From a checkpoint of a small transformer trained on Wikipedia: normalized queries and keys, a variant of SOAP for these matrices.
Each number is 500 + 25 x the weight over its row's rms, rounded and kept within 0 to 999. Layers, rows and columns count from 0. Numbers have three digits each. The size before them is the row's rms in percent of the matrix's.

# layer 5 MLP gate, 704x256, rms 0.168, rows 100-313, columns 128-191
098:490490511501529477513490539531531480496485490542499469446531501474513477506505480476529488486475502496475519526503471510482492493501466504482504466462490543464505479463511520537530486474539494
095:496534489420518519472550502503529502436545551495477512475485496507539511466453537487506485517496456480516533520480524511507525530497483498514545506503499460527498510523530506479518501486476480
100:531504449527501496493499431535501518518529501506526496517541510549506486495501526479417503458500495491494519506473462482484532497534532508481500456508507487482538458488491536477496446477474524
097:463509540533453498482520528548496495472485508464505485495540473482491492508514470497506533470495499495485459535495499483489544480519514477505512514473486488528433488495480498496504511517467475
108:507506505500488485470504517488472547492514497506492472487469522510484496490511513466506533499545491501487515534490571540481478508510498461486510531510480510476489521496518542492471465475540503
097:502547497518522489509513510480516520501510514494462495495531457539502502492530472508528478439538493536468498509494519484496498506513479471568519475488470511507514486513461506496511499495486486
099:514538525532535522493462512491544520534490469523525479483499478513473478529476494508460458499536543475549497472484483495541491487534509556525510499483565483502474486527511511541525528500521498
090:505464524500517492483517418515535527518509487493517543556513496496471520497545520457480482473516456464527513497494497508506496534520541491528497504508536520535526510508456510501554511517520509
103:511490486516552487493529474497503504505501474522518512526538510489510509495482488501503491570501466545503447546505482573465541499495482511502468468465464524471518470497510517499529495504522499
093:490497509453565539487493462539485482476536513525503460487541520528440483497478519491534509509480520531477525507507539530451490487531460487501535544506545502481482540525500482549455506501443482
094:490490499460530501512534508466505480529479519496527458490486497506467483491497500473513513481545528486463506506479489495497525530491526491483488551511482503477507511511481450470488504531521492
094:493535520516477486482469490513498529502515494526453447534479479475505510541507507519511528475498465470542482518484488508538476475491483484474514523522489476529529526503493477471441536519481548
102:524506524493527505456516486483497463456514528504521472482530531531480479510539496520466469479487507501520459480448513492517486436497531524511478488487452518478540550499492504463507491447494493
099:474528506534492527517476491503485499463503525490492492475503523454499455497495509476521482468543504532542486545547457514520489461489468480508552485528489481504513460490480494521532508561452471
095:536530482465529521475515513507472497479487518545509492473524538507524483488529484506508516530490504509469465490489531465507546544513501534499510480505474512505527530466461483533488442513515473
098:530484498492542467504549501545496477481490515512493473509486466525548487512468464498488489444473495481458512519511491438500512491530472503515492515475504511489517465490518511515525491495540504
095:536490475484509475529485515512541546492474501511484516509485501493469504510498459534522509508501461523506509473453490500496531510522516491476507526474533492481489507552481483452491484514469488
101:503502482486489485504480507509482452525527516527516515492538528518485512479463504493499440542519552475472511488495530522474474537541519509475504484531482468545516493492572506476519516478512486
098:470529509504503524464483504510461511515472493515493484534454524493472499515526479518485501483484536497498502458465478511496433520471517512486477503468530539502484477468467498490488497478514527
103:424505517506499494512495508533495545512535541438506460548464497499480467516541502471484468486461504521497452483457497495516514513494515520505533484541480493486540495502517485465508509512493506
095:515505491481503484490502479500501525527498491506491487483456506516516494475498531521515486521462523501543481495476538511515545514502497497491510517491477486564480464440459525518476493500458493
106:539478518516504503498503475500472517473513516481502502491458491521496507516528512511477529541446455491487476500527464457531487528557460542494521472531543439489495550498473519453497550524517511
102:520525483481504493526502558461515510485497519501510496485521482499507474502499460554501506531467526527505457455580487474512514526521480452465504478508506515516550544488444501551522543476532511
101:474445514489489536491508514528493525454442499519486459494479490542490480497491482519488522502470478496536514484453523499469492487542480540505502535529439468482514478476476463539480572465500500
097:492503480502536508491529495465532487492455501549504463481484488488470508463474479558486447521543465473516507499442521516500464506498532510494528462499498488490516525483497504523544509485517508
108:493516524500538514467477508475490461503511495536474486527522486495494536443468462486493506498479494479467495508491532517506506499488484533501522473445477481560487512546501504452467543527520520
101:523505447485489522529453498526526467482543481496506481470504526513498505465465509535504456489511480537529551471502534493483499496518495574498468510516502516515514503491446501507516528521448500
112:477522510497561466465538496540511458507519464522526429541478507516501475517535476521532509465485483497499487474523523516498480529487472485494523497499525514495555535494530476512508480515530516
124:537471471476537458463509501458460487493484487536541480509491500507501511509479466516506487553502499460549525526456437475502489492507519458516507521506490497488499509496505492493495522504451539
102:491531530518511522456504508479538531519467501521520469516503541445524531508509464513508485503525469490506530486502531535490470533476466499551471515490511493491481491425510504507489469505462465
092:503497495465523514495452494516508517528518535487509502492505483492471514535475509492528482515540468496516455521484497543554493494529518516494508522490471512507477526506468507467523445503525469
095:469492534496446507508523526454498505469502511453508514476506500519456525524485463454527501509495474476503483491519485552525525577525500481476528495497471524512492512461473511507507540539507481
111:461495518493493522483537459507521479485523505477396510475479534481529487515510469483511516523508550482490488533455503492474506557482492479532481520488498564492466500474492542519547495500487539
106:516489521490464531475508505480537488491486505514487498493517486484516513518476511460513526523507484532480527487498549505515550520498494454498519486478475488489517519541572511486478484498490542
100:538485500434484530518529492529488518520502510449493469485540491483493493542499486477503478514560510552507509511527524570471536491537459478489477516487486507516497486513534514493534547507460470
096:537473464507516491494508486487482482519480527493460457527503438538503512512496512466493521536490523478492537515527455467487476553493479501491504497466483479503538479461490492505479554483507519
097:517507513497476472514506493478503549479543535518523453501515520515533467529481488517501531487533495477505514506549509527534534525440499446532541490526477499492503522511543503522490472458480459
102:513479547452477535468488499476510551480461537533538477484506481523515538509495478519506504510507482530506507498509504489485470488492518500483472514501486473541488464485468505496519496474504549
104:525522516516529437488485478513493485458464474472490490526495522424494472507487512451483513486500491525496481522483524522500487491507477535513468491519531510484507540491475491517476560566498479
108:494490511498480493518514481538494503504519480511534453522495482484489519550517512496486557511492501476534510536489497508539497553489520493527483502475523415489519508462513493467512529504558481
094:470494527523521507508478553504515474533475531482511507485532486509450505485493464466502509501492485482538480466495474540522519515490521463497474526525454482584494544501506467472476478512510502
102:477538504500523537499467497494517524521541478468527505467538480524525526523456470479505476519536477522481529538512495499505485464529466489489511512501474506563494523476487500496501433509508474
093:525478522499557480519500505520531466480491491499484481558539522491459527564476489537481506545516518421479510515542540499470498533482465456490521463478531503478505502525566481525522518516503483
100:467512535531452528492503454524515507472503509543485483475485493521514513494462505522510514523506528499499494519502528527462519495486517476516513505508487463528516511503515458477472506533463525
104:486521469549465505448512488488542499541527524539531489480496522526532522506510491498464517515509507559485515528474526516509513545481493519524487538504481480538522516441504481499515458489479500
097:517482480511493497502503498523449527516485491498500480485557464544495504524529497450468469558453504478501473498516512465482468505521539516530487528466462471509499485481491480531487490520498418
101:507499506473458479484425501473459487469514531509500464473488558523500500505490518505503500493491485506503517504515537495534492525515446524508490461473535502495514556484484487485472476494516492
102:520490507530471501488495539498485511505484529491514476454527522491531513494573492456477519497528513457508489502559502507507493515502518474498508520528517524472496527457534481463496481508482517
100:526547507502492530473520553511446527538495457456521536505496476453519461458488505476483479530489485495462528525522487530485535502454524496495495490483495507513512459487489522510484481522528498
097:486514498444513479483519524496497477501481440548503487543465524513462551479486474485500486486498489473468521507477487548530500519505485474455507482493488460523530515515487460484488496498533518
100:532448474478506499502465509502473529493505509472519507463474505507485531528539491504480507518495522482489472482487505485487527477460519492538489476489490476575461530508456534491481514482515490
094:493484503510482478492464538493445506467488491505512483516492505490544507527511509556551520483504471502519531517481457458472544478488523500495532460504505467486520499543500576528525509493517438
099:458543490495509494500496505499497510482477478538519503486532493540493483508489502505479519493457532482487487501519496531533528487497483513521492475543482511503515539509529483474487503532490491
103:485465478504437478478507518521490512545527506504515496507559509533489463517520487482521497505543510508430465494514507504510527507496500511478498470485490472515505522497483483511522483480484527
104:493501471558521468505539510512461537506497499517479537472503471492484503526506499490508504520457494480488486514509454479536469547491469501498448502470481450509503469531502495481472463510512481
096:446494481529466487514544494480560490531434521524491470493534536502515458448513541507511503498493508504501515452495479537524505547469489535527466509482453530475502477472494453482477487446514532
101:477474496473484522473506518516511516518507533527531533476458531479501489490512530555502481439485589534454523485495524479522541463488477481496525517553533486519486450557512495477492528492507431
101:464507484473560511504454505448513534466462473516523477472527492501507530495512478489481510441446487516500525476535474483541500515464537524496512485484499529513502479493497493475494518527525537
100:484527538474518526487496501490516500483536476538507504514497466527474529484477509491543493483491491500549485525502488509473475552542516536496504520539520519503505506536485514518490475475525502
112:553493493505528529476473523499507483493520469538514487465478462475478474506544544479536498512479494499491495515489514463527502483494534523490492474510454501513502524534511562506466529502499509
101:496504515471475511505456519501488484487485479499524475543483482420513505536494527524515449541532458510497528512519534523461477487516520522480482459478510500456472514520531480488465523490509457
098:532477478464527491536523489478516472484530493431459530490464505471513479569478491490496506447510477461469502494504492495483519493490502495515544495501482538526485461535496495528499497480514520
101:494485474518507473473515471502527486511493523501475514516493479498509509482456516454505524491532524552505534479551497508534563513492510487508497508498479549537466514497479521468490510516461482
105:484473493496438521470482493499535526482528491488526515444477501514488499499508522495547483537487513481457456476505503500528526535513519496537518517456522531484525537479521484508538549548489524
104:527480543509472467503476515485515551512474503525491472486519517516490489512493482498535496475523477477511515557478516509509521473522553456513503504533554505534490464523516456513540550476535471
097:488479498484498485474484496514501492456507509498535487527524532507502511528501512466460519513481513492533505518526513487510470499533466471478519444498482523513467480484513456507507536507501495
098:544483534507472493498542498505530521510522496512455547542520466522524515481506519497453514480479497485450485507506479518477523475516480496513519483486523485490490511472498445539506547542512489
099:508477465513545487498475514474427511536514520478504507521527507532487480502516485487545542504501504513455513467481525490508528483494507543490513531486481509492481524557507490480530530504514499
101:517497498482557497526475504483495479495443560516514520507498517486555518510482534483456461518481512465486516528507547490470499511515486510461535557479513531444508492498520510514544496497455474
099:482492517517498497514513521536479491533491515523509488512512558521515521513520492460457489502487503490459516528512496477526534474565502462473482503485505493502508527464451525478487542566478470
093:567515483527505463518426507430512486471453499484502453498489508482524531452472508498493526474477483539532512525471495522478496461517507529523509471506520505529488472487503517418455475478466495
098:480483481497479516506498515483494489505492460531513479515502490472509469542497481488490529468475473488471540493507502519455485527513509456503482534500493490484563504507484542498471511498488497
093:504471520523508549497488543484487478503487488501500452492535518522515484506468509559530550505488488494464522557474509468528491489522488500479487519482467476513444512465477485506457515453504472
106:484502541480496490524518515505489536524496533487533489506559488460510470493523545486494509529472528492496501542518444451537487499520505491531499516500497460489524481502502519530514486496495506
100:510500526528515513504520488528534476473513458525507474569544446530507498509488535478511509509491545514480489514496483479513526461511493520535523521506518478516493526471526461507499505510534518
096:482461552474485476493530452521539478506485546487536496488544500471506503513501502462470481463520518523478475527509464491472506483521484515487478511513542530476509481460505482509529485464526480
104:481478537495503517513472501528523509508495498530504486498540472515500522483526507486495458499550492512510503549490480520516511529485495497525477471451509510481495507521490476466505494484496467
090:490489500494520480439559499463498474485480473519487529463506434503498493465471524485479498470525516509534515524491491532466522541482533490491446489503461499481522498516529515465537508497485509
103:499508500490560483527519489473533527507520543517501473476484504479514460509524513493536500491514505476479498486500465492512500509509529483472546517529531466518565502517553542457483499551502502
089:485503508495436516499497473485501506531484482496485561482481488553534494522474492485557482527503527530536540501486523512514511503512509471553500514507528497457491513487486521455523487481503522
105:468494510519526478479471523505517474473499510492543524502524473508526497443549503467543510469478517487523502492485487487553502450523485514476494521541510504528500489487526460484476471471472438
098:525485510477514567459452463483478513519517539529491504476506506492489550527447537523515469488532504499455490494502519526493516535534510502470495495522480526515528549489486498496513490502498487
110:519452490529474507500500507520522474438493514521532464496501499513548485474508447492526466536523511497530491477529499523509498512496436520559528487447531519480428488503512575525482496518564505
102:513493501488487531511506495537540496525525490452514510494505484484439463513506476532499436524496491509476476490495485480483481492487498480478496513560546496490487526503557472462502497546527499
110:481489523483505523507530520493491492452520449506486511554488442511466535491476496465504505498513481498526520456508479497562484450519487465464496466497483466539518491493485486495472519476498517
095:534495506495496481438488472547492485491493484554496495493519457512505513496486499479532507477505522466458503484493481485495517496532507508487527495509496475507505508484476520550462476476515558
105:545526461536532501439495482502500487520484527545504516498516528549520496492532482503509518489500511519524461504518473479480499510518487517488492459511530498493508477474521528482507501484503513
110:489451484530487529500493492477519527465533544516540513494466510502500487499501525489499513497475516486528523493500486459501502483508539506481507471521524471524483517544503518477485469555475511
092:473460493498501516482527509523497502494468479494530499460487496471453495491496508513502521470502480500432494536515481515525537544492485533496493549526504495477495503539481453510507482466500472
105:490467530496516514495502473485456513483482495458508518496508500527519511561531415430523463489493480545476500481456490485520507514488488505536471508509530514503509484448522504492520511503440489
094:549504501482506480531513523537488539525497490458465493514530495423480493487494483455476509461482519484493471479502522510564489505515524518511506447483520496457533461526487486507498471478496478
101:501462475514509508484502463551465535532487463460486505502496497516451523483483504482538507545493469477507483496507500484503462523487463509521487467481479482533535462512532506496465492463471498
098:487471477489527527437553549512512485519464497510523499476507505499531491478465500449510477535508499481523474521506490490446482531494528502494505520492472523512484517456506487511504523488469459
100:534498553513521491537453510511506506462514474553464516517486536457527510495502467512490483508511499547494517489513530485533485500479502502526488520481526413532507532506526483494474460487510526
103:507516520476503549502480539506527489515438516468481478511522510518485522500500511485479513465548482539478557518499487510499546513484493487506507517474470525553504488527502492487480511485495502
091:478520509505495459501510533538474525510511463515560533490449418513529485552467462479521494478506524518471467519492488525492456472508467507525529491486470500560521521536514498504554493501552539
097:524475523491476538495534505493501526480470501543538455492440504501503509547480449492521453549513493486458491469472515507490481489503504562488507464489507495503553488513451505518514532487517471
103:529490507463508470484499505513534527522505536498535509487455507513485452451518452522501538504536488490485519452467493484489535516493509483487507482502496463514520530531517484441522470534543465
108:478468455469519522524488525513511559459496535470506493466484536549520505513486519481497508501504483538519500481470511504453494540505520487508490537533499488523518541489437463474456491485510487
104:521473511483510460433470506452491479487510516491496486513488526479477490468470490564471542491461466492534453487549493493482500522455496490526477522532477496495518513488515478494549519533519512
096:509512490525525477537521455492448527535493496482508502546478495529516505463488503507496483487505515525501535478505473473450491530488544556479503499520512447548499469472495520517466513487551498
093:511489473498510514459492530439486505550532556453477500475483482505467517499508463463525504513522513501517522529466481494441485500495556509434498541445515554497489499486528506487546495520521515
112:556543477488486491532483497501494452471536484533452453512524486540498507486510520509515481498511537508468518495488474446507504513493486503511518484553503445519537530525488456510514499520499543
098:463501508524474479546545482477544538549505504491504450492518537540478514494521515528537508512474519503475527506562493500492537500519507494465500479482508485508508489504514518483457481494498510
101:561517508472536516461537503472504479540484491580512505464533534528520514510546505513525502535510500489488464518511496513510514551512478520478447498546482510527483493492458463513444491558519484
099:510502466479517481531521476499511534518516490481511488505528531458550469518514503505503508478449486510518541477521557495432521468509501500495536534512491472483495490489500486492498537532482498
101:512506489476490450549490534550479501517505482499466470519507501498507464505545481510497456513520521465558508514500487489504440527471482499517485495433527508517508513499505564519473465501541487
099:515525545497511479510477547492507479498507507540526467497477501487495527473573481495527532533471483502522493493503519509550473532514515526519522476487522510446522522462514501538498471516513478
094:488505528467478502478504468480473491528478514452479512509497483524508504453466493503479487490481508495536511496484433512485481531495436518506526498541489488473541461516500508538538480500471482
103:516502496505502507501476511496451452477511514530487470503517454530476510504489547488542547491515516477484515513445518547498511490548484495469523485502504482540511499523497461501491499523488482
106:428448456491503473511496486499568465508484494439493518500500450532531510488491466476513504491488507494480527528525506502528478480505492480513488500508482512509497451469501524477495462478496498
098:423530543529472522503515504481492507478494497467482515520503539502472516469498487475496533470474468471510458483518534529513479477539517527494467478501541472482509479483443498493488495492431522
107:453505460492496495525515539499485499487483504485528501478481497482551499461462491527460503493460508470493484514523531504486535508525508454474468476517502446488496515504493491540517506497537485
102:521498510499529523487500500515539473519495520515523516508525539505517482488532509479488513486461531492499483470466489485467424527490496519496522511463519489480522454439443536489452525481497522
098:489490475497518527555466516506466506509473512497503525510518484507516475524477536476474515548541465485481569478477443506476532509472488469520458524456451521494511514549529441494528526487464469
103:502471515483465508483501440552456460501495487537527458486545459532508451508472507491490504473487499494479455506533507465454467485463498452462503533506519457525528542475510495518483501433508544
102:495531499460530525483498523475510480463466505520467510486449523467504482507517539478480557522516470489508536500531531479510464494487499489565521492498483518497506518504519480503527508479527512
104:500520495467511512478503519474504502469529498559528487492505469524468479517480493470476546493512492505479496509474537480514482553457483481504515466521507534483523518495519478535472460518480482
097:528570478495513517500527494490509503465534497486505509481477586524523485507529476478537478498494476536517523522510517486519467499481508547481475508482521481522538522488515564528494504507560529
094:487540522485530539458463510519528492521503468521477544480538519500512488510471468575490510528497499505525506530526509509488568514495503502523493498527478521452503457496514503486513523496465556
096:500504514530527507490517508467521474515532484511557469556499529544495502506525486535482451499535525522480443499499530477568470523471505511462509478515498439514464498500519527492530466496521520
097:478490512539486466494471508476519451453496497520532494508529470476527476516509492462514441511498519470468511490494513512436534479523549470506507485551502450482521522463490469481497513514476486
098:501531496490494493497502523498495527464464516505486529508481497530533504492473521495447489519509514516472530494516513547567506514484439472472533496447495458485462510490529508525516493552521526
095:455516449518506490500507510507465487524508544501487478520522500491503498448518480510435465528490539493534522529459527483513490513512539482513509489561452491507490493481489503534467508490481532
091:440482470534483490468518504541525457513515484560490499505487539472504489475483471516488450468496506463493534520489519495479525561490519498525464546515489529483474478480438523475468482486488477
104:469497491464531516518497511531529494501542501487543526488544483513505513517503467516441516508498506531484478537533503486494466499517480487469544497491567500472505548473487506510512500485504466
099:577498485499526464502515491490508527505475526527479554540504456492462463497512457566514474481473501494500500511461482500506486521494478512431516486488514487461506461501515471488499503529522479
097:500503522500498496482481514533517524512531512499523469493495480548536492461474449476472506473471461478522504474490507499541469482519488484507523514492492459520534485460485471524489504524497522
097:458498521504509513529519538551454511520462530488475517512502515500484495505521555481559485530474497501471456496500500492523466460502528534489470547503525477577528478483529495503485521492495505
094:532524480511515460454496531518470505473535481520510493466527513516501477483548499474523519497502514497446483532424471495477514467490452476509533490524486543533546506477501525496498519517515513
100:468489482509511493471512500474512531504525504490479500498519536492500512457487465484468491483531459457460484534504479490508506502495517507527493501484509554501509482479486474446525501497449488
098:484482499537488519460498475502461518475503475491469466515498515469488517476466500541434506525567508517490498528505574503531492501498528514542492510467498537468461536500472513520482533524508469
106:503540510486485531540530481535544448479482496512506464560481470517471494479564518519509494525543444514467465503526503514525471536456498467505506463531534480500465500475521525490506515511491478
095:489506490487507487467530532484534509500543435518492469527508545507502477474518467487516502472493515425472545465457475508477520506487495482506480481507473482510470510546470504495462493552509519
101:523519484457435539491476554503518488498522443489507485528499494501529483515463481441473462518527462504492480495487502527480520509527473525504525501492485476492495474501521443485478536541499482
109:469515508529519462479500515461471507521500515549524486500470510500442493530480518495472532496503479497523484501493502510492546506563479459526487498514504545492511458520457517516507470528508519
113:493481496512508507529503487512520464536492523476563509530455490503459459513511485551502525483500514524503497503543457471537523503503452494542511556496492482501490473502480521515463506538486519
098:493492548489496508521516465518473534501542477471492473553490542494500463476527489483540471472511484514496453528490487478430495500503507522505471509510517478467514494520493478508537509480511470
099:504492488508521517495520455506525525476445511493486516494491523539468472448522509469497484520529489503546480530497514513495509479496485490456445478471484496524510486522496505518501521500538447
098:521466499508490525488476504504505432527522497492518480512535574458533519511497503502480516495537497496501535487460489460537506502506507569495523537511454494511503518484487490496486475487490528
106:494440474515472487481492497536506484536508492500496463513492447526472460540495489494474497544477507519494551524510492510479518531471516451525504489504472495480506474448528522511506507508520519
095:514494475525457521477497460529486504508509541503499508502509476499501459465497493511489501529478501505483504472476533489490456523509464516512505498552541443514491541502548460472446468504515497
094:546507517507466485469492496490498459472496511553500487533482523516544502501467522493499452542504440438519509512474468526518461518483469509460512516521473503474505510460515484528478557557487469
104:545515484491473508479486493514550477498481478494534475498482502438506470492482461518478444528519501476509468469486479510460518492471460524466458502484506547537507523526549485539528482507525534
098:517467482494494501484492518530504499442489485489463503513472480530494499482493507483496511491500490528507499503483526504510514492499492473559476533525465512553451478466529531515533490477523501
097:471483509499521478530484484531517520475489491498551516519432508526488551490489455521501456521504490508560471493497471510533532546530483485464512505464509505534497502507446477482466487530496520
102:555461473548480537503478490484491487500497519502471514517550467490507482482480506471518503500473484466430524519527485502484503463490478498500474497527486501541480473484472505524505486518475543
098:477495529458483490494494471495529452480530508517472454524470510519528481512468493486530526505483510494498535488493505512478492513449493501500492494522513483519491510512563493494512494443533528
101:515495526467511457494481522519490512518529468486449502480517523511498483477500472488525446494513469530472497469451477504507525472515512502572489464482535486522465502535507551498529506497512514
098:457525455466486477540527522481470508543484524515487503522503519481485518492490516516535441482485536500526521502533485465485473485509503498513469494511506532484488480482501503494513496490497508
094:477484481534516492522473500523517536496549505520511519514538534507528521476491477496517494474480483471530473472507522520490492498492489519512509537519495509497511539500496445473523500475491502
094:490466494475448460520533449507481581493511540495530491530501481553514494511526458511513484501546472508518521537552513481515496489474517504550506506490493474479490499515519499502490514523484453
098:521517472482507494519526500459509500472522535538512496475488523516544484535480489509464461512494526505482470464503502546524462501529508527519475514439438447505489543490534551501503517488499451
091:539560512469511501518506468475503523480534509524537474471470527504479475486547497459474500505505523498499494542504546495500409524500512477503492484460530488518500493502518469543526498572510497
098:538522500495481486477499498504478538487451501477490487536532509504500479485491512467505467537509508514523528502462520470533473492493535496522481468464499502517498495498536477521493499495508473
100:480505496500489492489508508445516487491494488501487471465495486520519455444536442504477524478508515487491499509510520513474471525476483496496566501524487499512537492469475460495514527478515506
124:495503502490513517499482488497557494514486502508514498467511484491507433552548512514502529497501502490526494516527490490512504499474481489518496502519500507537549551495504549542484499487503488
097:495461456518472542537535459489473504462518495497554523483463483490518508524531510459447493517513502514489487539517507501522477524463520465515489506497531518511478505550510504474470549513512493
097:581511490526531489459508524511519501530481534495480530528530488515539504500489567507517516530485469482513471477479464504505507507532515527459513481493494564499495498494534490462528506502525528
097:483446525533551463533472505492492534535549537519486496537512526518487497473436492514475466511489518485526518514500491504507505513458510573503465505489539536493500492505513524521454504535557479
096:524529475479460477506524548477507491517534497495507490523474470494467502493503494498483457488491469510527489530467487505531482466521481535541487476480472477495510520455456525514479545470466488
092:505475510513518500432531512483463518502505527507505472465521452477496469514506514497520441468478522500508508458467515528494488487518507533470473526547501506442496499494495488479492507482519481
099:504474467483531478516508519491500467510549535489479530500468544513497547482540502495484496461525459496500474490471504458498523499531453513491527521541501495501505527486486489508525515518499492
095:503497519507495500466480480517561459497554467543495513525488508487458524452481478512507540484525521547497495476529501479470485513470463496504488533466494502486539526502490479488512476488500498
096:498484479516532504512519485528500458486487513533501501515484550476494469514503537483523504492484461495525487492521486515481494486535465504484508498466473527516554448510479514502518510539536454
099:533473507478470505464507497490523516475483486542494453533512511532506480526500508503489512497508505482513508488541535514529453526511483504482511432463523477522518504481499554531483521541492508
105:521526489503479526490498484507475491489535512494492479519442513505508467528573521506533454476491525498473485523461498511455553501502476490491521521565531525466520496466499472482517520548513470
103:493495481509494518481546524503540457458490535484496520513513516498498509487527497518530526447515461503498469485519485520495524506521482493504479477481486491528503516530462510435521499483517496
106:489483518446507483484493491518520535485483522499528472503463495528482516512513492537516516503484500448499502508464467472477451484526511499484558563499552485469547502523485495443517513481483529
103:505526542537464497508508487505491475502552539554509494543483494537492492468526483504502536473521508502484523498473444455509497474476432510503487526523536494536498489507475514499496529519539535
109:481474504511503511470489541474477518488488534509522522518521548465509496526520551511539488519526462518501515526439520482527551519564488497489499447506487507494513463508506502523453507494520529
100:488501458464497493442494518524466568541493510497526498508478495495501487505476513531534448516509460488475509531550481482459486485473487455503500512474510454503496485495536503462512460506477503
096:544522502514504481499526527464494512515505514468511466554517503527472475534516481502469548497514510516496463480500453499487490496526510503502494473542537471508492482509494470540494507471486516
095:527513504508523487460494485470501477475508490456504501498477515511492490525545477533494502535508543526472493499504514481513527467508485489508498498490486508517464481529503517558523491463488476
105:478500457523503541465491508530491541455518505501532489503522501479502473477495501544508491547474464497546508486475498501536476511464473527569472460469499476541504494500501495525532488475504480
091:487515480468475517466578509497483513447458476504459501447499480515468502534536496521517501507518493493495466524519485496490526474506484479489477488527509524480522518468549485527529492481462486
100:511531528545454496463492491468554491537484512547465489552477496534515488489543489501505497471468488498526493492519503474495479519503491483513462562514528448520519483518511458493472527532513520
106:490494512531508485428477524492482526512553466483468470512470464461474496474495500533501512479501513449457501500506516517477538531540517491491524498514500524503490513509507528488487507457478511
092:492532499519493530538532521510526472529533506472466505496511505498469549496511533455472473528534486507531472466516477504516520529502484470511489501498540516525518487527478471499473488510517466
101:491472463521508546534473502536554513501494484511497499508497492501482468475520452513497549515501540538565466517495461522513510517515453531495450495505515466489484499458544500477495510499475482
092:487521474463517488510491427549487501487508552495504496465517461485446484524523491540533490515514490489534466491494481479532499507489502492508465458519464511511512467464510466499482513531492484
100:511494460435512491468534517488541481490484521491519517459501507559463479488510530543441520506578539516463533510508499526487500510497512476511501541466472525529536470537507477483437502508536487
097:479518507477521481472531490544522480465500440508536510514502538509500507517483467523522503520488527498545486536479491478495506473522509494474480510558513454490536499525579530523507482507436519
104:518482490463531483483529540495498510492495582465514516498468493504475538481529477510545504492520496490542447506537497491462496484496566482495468530470463477526500535497494521512466508487477448
102:473494498476499508509505510474504542510551495540529486468524482431505471457525462465498487532514558506493497486491500471489521482502538532446526539471469481511535489532470501502527503521513468
108:501465515501497504463460510522512501473503519508508496488511523486458475514479508496470505543506527447502469509509564499531472518498497489542492471525477557485496514485507490472517510497515531
098:476475494462544524496521537507511474484476512481496488481527522493494528484468498482509532509494567484497539479466463481539487536505483493516495466511523568484508485526495498504449511487485471
100:492487502445483519480481511477496494523490484500487503556493495494505496500514528501508486518511486493499519563511452454487549474514501479469489506470491485455532500448490514498472486536526514
100:551497488538509518460459499488463510513515473498533523486514524524481495463504505469478495470486506493489532470508513483507548449530538500505516491523495466493523505503496476502500491535492503
105:490513530498497503490480516420485529502489498515492501435544482476501476528449482482468481515491520531483471474536503495477483503489487518509498522504506504516499514525529502493495518528528507
100:499479488518486510492498463475476504473541518500483478510501490434524478515477474554485509495517475513481520511552485519521492482512479527507505514554521478508544469549498519520520510484505509
106:507487487523530534481493463522547492542528516473465554503507468482503514528521523523519466512503507507524471519502517483483517493487531525512477527469523521490469447451501524492476538489490541
106:500532460521527537475517522489478532506531546470533534481502501481480502491510497526528453502491484477493510547475486496522500524505514532527497527525471531503503516493499484493490476522521433
100:510505522506483501498463479510500469484527546477483523502486503500520494493505487550486460537518471473463502507491411505503491485491494501523489522523518491502509461498560461478531489479468484
103:491518503494502510441508536525475496506518518555510540521508535521522481469495465474502535469493519475496552505527510496459474503482520529478467466517491545524539467437521506506531513532499524
096:479541475559519442509497492468522507423498506521475469490511486508513542484432484501515532445543488552535512533501562524526556509484444478476506469515521483483493511526482485516500492478504461
105:502508478485501494478550498496502506480457554541485503475477558489540512478492506496510523494485496531507478531484504457487512554535488495487504483524504496520507510508444498506560452480469457
096:530472492520472497482466449494491511486485499491478451499469538478502493469513477506463487503479543495498496509485510485486505478502436471511502524470493533484513447554494511520539490529516504
098:517502567510502469523492506506442493489501464474496424498502511469517521471472481522517499534460497501489542471507510518544513491543506488504499538481526485521524521481475502490485488507479478
110:474482510524514532531496487492468467514529498476491503480474523477508526534476521505449511482543521506460508506465474507469509537547545501453518470475502451497516503488481521483489518526495466
100:524469501530531483473497532493476503474451490533510479496506563478524517477505457502513521514536478482555516488475488499482509473513487524503484487546509453496478494512479492464522509504489495
097:522520588520542514507530474507563512528498483523469515525477489493514504471502476518505528495500493548488515537450475503506535460514513498487480526454502553539501536491493514478495490539463484
109:471524444495496502506528508543502495518470528533523510488547471490519491452498499523506510524485491505488560502492482500474529492539495488469435487491497529488497528493542498481507541497524512
101:485503527525543459487500523518486508491520528498537503519493496498486521495540537502498508477473499483512502527463483457521528527459499484502476508537510519483477489513511544495505500571510503
094:543476524502513491497468485471574484475477502484465493482532503527509498470498511506517544487513485542513478486504528445531526528575505521521500492499481465506509544494533506480534528501484497
098:486517492486515484511475504515539508497553518518496514552470529531513479505563527507530508495493545511542445568504499526490492502502528494537496483468465517459506502497500489500537479567498505
098:497503535474454489530536532489458480493515547506516499503520478472520508498490513517502493520499479534498501492492516493456503480515517506496509461498527486517516464506529467533486476488463513
102:500507495496539467441552461527514496453504530477481491491498524509529488514515463517480499479514506488520510511508501485504502507484484494509529457514538501472499521494510537492478485452477493
103:485473519491537511544479514483539475473514463510543486525493508489486523500487533506521532510527519523523492498517491474496519494476517488521545520512518555523459490504488493484541492475481465
093:457510494533530506537515474456478510481519487538537521482489504465491500534483480523453479508512519497526457516502511534510518476451516538482463497467520523487501482546480537452491542504500489
100:474460513498480454513432518509509512499486488490516488489490513484451527523494479495544547499508508478532475507509485451537466522497507498546468482486532486498532503481505485499512505525530476
101:492466463500545504520504527512487501475514473502493462498495512470467480455474479487480494469469491527521511492488490491510507496510486531515478491504502510488505500540515470508476491509476509
099:480505521484497525473510546522486489517469534502515462485511484546486502459538492502529505496556497533452468465497543534497478529500492539477533536548536494502537497508454500515513501506479522
095:491487499482479468505509538498503486495514540463491499504478494447540471479506485465447471474524500504484493478482511499556457484489515487524519533531504518514493485474517528551451497501457456